{"num_hidden_layers": 10, "hidden_size": 64, "num_attention_heads": 1, "num_key_value_heads": 1, "head_dim": 64, "intermediate_size": 128, "vocab_size": 2048, "hidden_act": "swiglu", "norm": "rmsnorm", "norm_place": "pre", "norm_eps": 1e-06, "positions": "rope", "rope_theta": 100000.0, "rope_fraction": 1.0, "qk_norm": false, "attn_scale": 0.125, "bias": "none", "tie_word_embeddings": false, "parallel_block": false, "init": "normal", "init_std_qkv": 0.0679, "init_std_o": 0.0152, "init_std_up": 0.0679, "init_std_down": 0.0107, "optimizer": "adamw", "learning_rate": 0.00411, "lr_mult_qkv": 0.4, "lr_mult_o": 0.991, "lr_mult_up": 0.703, "beta1": 0.95, "beta2": 0.95, "lr_head": 0.00445, "max_grad_norm": 1.0, "warmup_steps": 322, "schedule": "wsd", "decay_fraction": 0.3, "decay_shape": "linear", "final_lr_fraction": 0.1, "batch_tokens": [8192, 16384, 24576], "max_seq_len": 512, "doc_mask": true, "train_tokens": 102700000, "max_steps": 7084, "dataset": "wikipedia_en"}
Each number is 500 + 50 x the weight over its row's rms, rounded and kept within 0 to 999. Layers, rows and columns count from 0. Numbers have three digits each. The size before them is the row's rms in percent of the matrix's.

# layer 2 attention value, 64x64, rms 0.149, rows 0-63, columns 0-63
095:516499586519461513548506516616455499459503571542510441587513473497482409533497520565470531494511454444561539501541505569457517475593464476569496431479518465473424431383513555535611494404457470
108:512440553445453487556449582546511466526585533460508498439529449508577453490569502483533516536448475483544499609485475419587557534532463446493548505502540552497545547559358506461490481521481362
100:454455440401424597440444580436575434458426487541471472517518523553466473555499507450487516508481472494450440546583519466485448511520518434488498504476556532450473339474413453567487536490525521
095:454513498348530458438516433489466490490529424468483503496517477459495564506531508521471566432469535437615554409493501423431472495462505572467501499489422536549490578412577498551483440434561456
098:458492466488461491482435594500524537492498461485577433557424478502498430477486520558466516476558462495515500443445553516498418661571387542511474503475571505499550431552551485555461498435608481
100:464555603525507624493511487440522475433488549465453545515541585512459477573469541511561551526472518495489343562466552490495402509515564514451435420523595452540520474462515547430493494483518495
105:456496513561432482447488488555473439468528526482433451517479545554478440438484504523591539485552623505541507508460464434494405477443509394493544639527457520478495508428475478484463496442554619
097:397417611454450588479512549586500548513425470521510573490524429475424403558543499558441533540485437488553515456574512463464482551568559507482516538508568506480461524465531503465612512528528475
101:522551580529403577561468515521598449501497508541485558571467497457549467528569485558569546483510515475508459532550460497538561496457507479456565519479510479458341546576450532413455513404450471
092:462513467640591579449473428499481610547505452457501476564495515487527465496486478527474523553457516455517602503464522494555462497524499543439470409472336496450575490445442504498541538503464495
105:554530423483535514521424452556438558569551482570474519476544409491612588484499518563543512462397462466458494537521473499517440614505438492475453527434442528503514458417417492491484484457420457
099:453531434382541467462452494562388524559483452509432421558565570537519557460519497449529472469560509473465532488495538520477475504429463449452533560502483517524512513482413501359559496389511454
095:410519536517472584474477506420542492450494441482525484560486550493482429451565451489539431534419491452512567528530568490538497565536440512449594518501508510520452595543444485520457566566421358
108:566542527433589542609519460473419529445535546515515480507586526488459562560493512586522442493409487491467569613494380521433523459474527481544433418525480514536431430531511517489471494511459471
095:457514495422552445592532466511438507562543516575510537452475581510521488459450470434499436455485535476474390440452614513543468547562497556486590453486461510509414451542528576488607502469447528
092:588501518479434562477545467546429566447460575523500495505487491510550555513439520462543561408543497496432577398559523557498571362507555609520515451532597468523519518541485477524492468452521518
100:501511568565568471492447494519557554445546414524493563521517477516614481525486459491511549480423554465446394531460482496489469534509437521563442598531477350371473529510547532504486526486525529
101:473538559416537512574532527492455525487527527506507439471461406529441504499491499466543431456419515508471466552418522538420425488624528493554500584547484439526589498474474476567453392527419565
107:450514551497446568531515487510461536492502535612469514413539485446544556475518503478532499510475563522475528366605581475463503558475482430468536519482486499531551586517614554608486492525398467
092:509508445577379465445565535426387428510469585459503527503456477541468545550437504503510463579414525495505537525534482463473420528496535539421510553492468549512560526474578558581480433525579459
095:552486485430432426452462457459465404453565464552462534517515516478433505400490492520482536482469526547503534450503481508409460489480446433546504576500612500488344461488530440456531537490572420
084:526423557469523589535567465456462488588538488542483477490513490503442477514529513498498527543514417522498541458411444536504386489434453420565531549479484583441539624557429411449508471468500565
098:492505498451475523528502422431447358459593465439482523497433477488512566447444526537482563502487520516507539449517435468575504423442513490546490379476551551515583559545395540551490508520467576
109:473552419381450441443603513510541514561404518453492538501528509546466502541545525580476490482459530494588412504532499438427571604406520521530519540507433498568446566478543534508471540462511523
096:516489630505483520553590559508493505515476465504540557450520443456524498510485507483544435494463503500610574387390513477517457531570472580462521565503442473519461630491590534533471543548486475
094:480495464491450595630587605545481615478456432494547471443517451503571492523504493446524471442529479505524590546475456466472609451559505442482549480483528540437488428477481513480490583442503544
099:479487492548515498381521480547602536436449501551507455464501453462565569573511505428462577490543538483475441479522528530459540381505549521391543397487452561423596538534468518505537497493519453
098:504468458434519372391495521490539457463478513472535433419458521508479550461467465434525548486533576494526449593498427464524542552548573531498562472533513457514517452486551514441482480489539325
096:511536468507538490447501493490484634452530532450516572501477580516452516513506489446519538512462492462498473464492548447497507547498453365530442476465637532536611485638559484445541446509495570
099:564508534578386428444451447562416493486518536487552515502540545497536520501519525436569479521488539480408491478361589593494474563485493497549525425514553519561442446537497464462504479524491395
100:497549506617537466496568421434548397599418493487516512483435511483532439477515511519474536503516465482499479501580485558529518574465446474510468458484611529592368468447513589542545526525505496
109:511515434506628471581443473514411494543526483462525507516457474595467526517460502473488361504422522539591445523545541540516525513473429474661507527518511511495526499518477581452507509529468577
095:454421548518531526563481539465553619463456455488461623461489572473462544580474484548511474515498414459503364483426511483485479508554507465522565485462483478493382459576524476463547555501469560
104:520474517434502553466513624561487554468463488478494476510457349473575572472466511559539567412481451500466544480527496487499526613472431495519449466482596468540593475524586518540506537436497465
101:534462476561440426503407550485476520485454553527610488482450456479451528452446477528491437506388459526486490531502520464483510596524585587548503476478486487483500325549569508538566557520475511
094:532457437552441533529362561481508529429510533603547538454471545452429495550485529519578536421507537532507484471498490411490543492492419434454477465435477548544509448646524522529493571538477512
096:424556408448506552507437480548467420492483436471541469522553521512511468510426500513539467470335580486479450528519614492437427532532521586480510460506448524453487479480587495497416522535498572
098:491457523573565505558513581517483542523395524457436531523423464562532592490449463426504428529506563481509510495499513477476509528421562554404518467495501531511426444533520545435580597401536572
098:400528516545437568513618481411502450432532500526523430539528500501486507440484513450450453484594537505516464592446566509534526569540371431449551479468557462493554567461515526513579487452483497
100:499446534542459564527504451384437478534552464453563553427499585386481462466459497448524478530409512521552568430429529443514422417502572495539540513475567578483444520548525527531458466477506443
100:513532481497487512490528414510436466582518502505472501468435465521488467501507519508463570474466526489483387489419459473498494489536599479436530418468470506482580541385343483535550506527415614
097:566515567534461496500509547443473498449541457459562577532443461529519514611570494523502524465479601451537390482524423449544617544551489508510517546485509485403602556460437556427517509488474471
107:491450530571464473559537519449514513540492591537425473495528525504516481492557460462448433506565483493369439533591612534534525620504495540510537566557503442440538443434485481585555453470448490
108:516456612552504552492516489533442536464482497462468511504402587481516452430509482490478545549401524522589536498477630469482450468480495492535429514541590518486587520565607551540568539440524461
105:563439475495451514574548561500468479510524549495433445565534536482453495535479470563463533510599519473415509566454399510489482496460451548451486441502398469349494471494557477507529504376567503
105:507515503518435610507588486368390524521481422511499513520534504449512490544476516510415524500427560513561476552492445484439530524513477471538478511473540371427439526397533477539561504419544502
104:474492556545509536542529569497505481447467514476501498595462416494431517560469539494570483488551544493542473462372476560431462499514460451490516399480490466603366477617485492427447552495475504
095:454513492418528519605406567496535520524482414558572488443484510512531462442487507547479444497573416552513532443559422467569519443629484520571467580485517459537473456583504546427479497497527533
098:460505527463613539426391494463580563420484471496470452399583439521506541504493492546522551526507474485552445485591450513492471485506441557456463517517623397535531537575545494507557510479553511
114:504517533521492492479572574485498597643472423503542471532495478497554550430462495480458481596485463539400497573370445537501454575479645496469503523484529474496520487525539487453517505487530440
097:515548492527482559528427582536475495514465452472490598545419521507561485613475495397523439500433479484457534435480558546484417387493575508472499603519526472514456474414444509484423480483567476
113:431532530438623529445546477453654414496462431472435472489442465568502480508464466501528472460542491453450525483553434527441450552556503481530522498500588546481427495475499461551371494502465493
096:525509547406601593497537566631470498605532495507456496561423498520474477493512488515500524499584587526472512447532468558496439559574508490514483485541532514439588511478565537397449468506509423
098:510462535527509454512543494517496462519533537490421588463501381465384546555515467592479504554586587486505444381592416553460477555503505492476547506522531448454455548595510493461518515506448464
100:453534583444556454466592529548573497604408494438514478517543472489476496489426520480492533562471432500507551472428507513453511504578566394522503420487447522473477480520594555533432426596479533
095:485579510435535550417425520473396480561535420559570446474503603469511520544478483432443501544531544450631505516540410491566488472544475427495505486475479452531430490474480539529587520505506423
101:550477543568501507448475490570434578530478465553482551481488584514545464522551483479450434517483534475403490442619446505407505440520616559571506571518554598466454445452494439478456509471488472
097:481539492571524499556445479459525468499467417502502479542507449522499445504547483494593556481454564525452533460612575540446548594564513471497480426517547462517535435386501491339492486481463435
099:477492536412528472528521515529450433481504497498486507496614535523432546480441522504452439462551546500511428494494575436595563548585543461498482561518518427425557529462499470470637483593510595
106:465515459494412498461501485516460436456525566500518573437498314557493445485427501533554535525469434537489482459457482519509391556524431554494552483476539418472473564549514501437601530491539534
106:541517514599486447432467411447521605454586511516536552475520540489459386450536472472569545458512487490580525486421449475499463573521512629482509498482554563460443479427562467513508523533489576
089:472506649451504457430423483499429550446559470464487501431588503533571578486481499495542489515528498486518476449506493486534517428605519537567506528548550382575443528426487463449555466448559500
108:480505536506539453396482502636497499585460530533461519482432511501389435492459477506476555569431546505475507516502521466420482468563453350465505476499398478495551508519462530486590513543468432
102:535516430417409521484467626478480495568471495485532537539465546518513494519468524513526493483575567533484593457558475450614578527535521576475481488505435459619478495498500506444442502490631456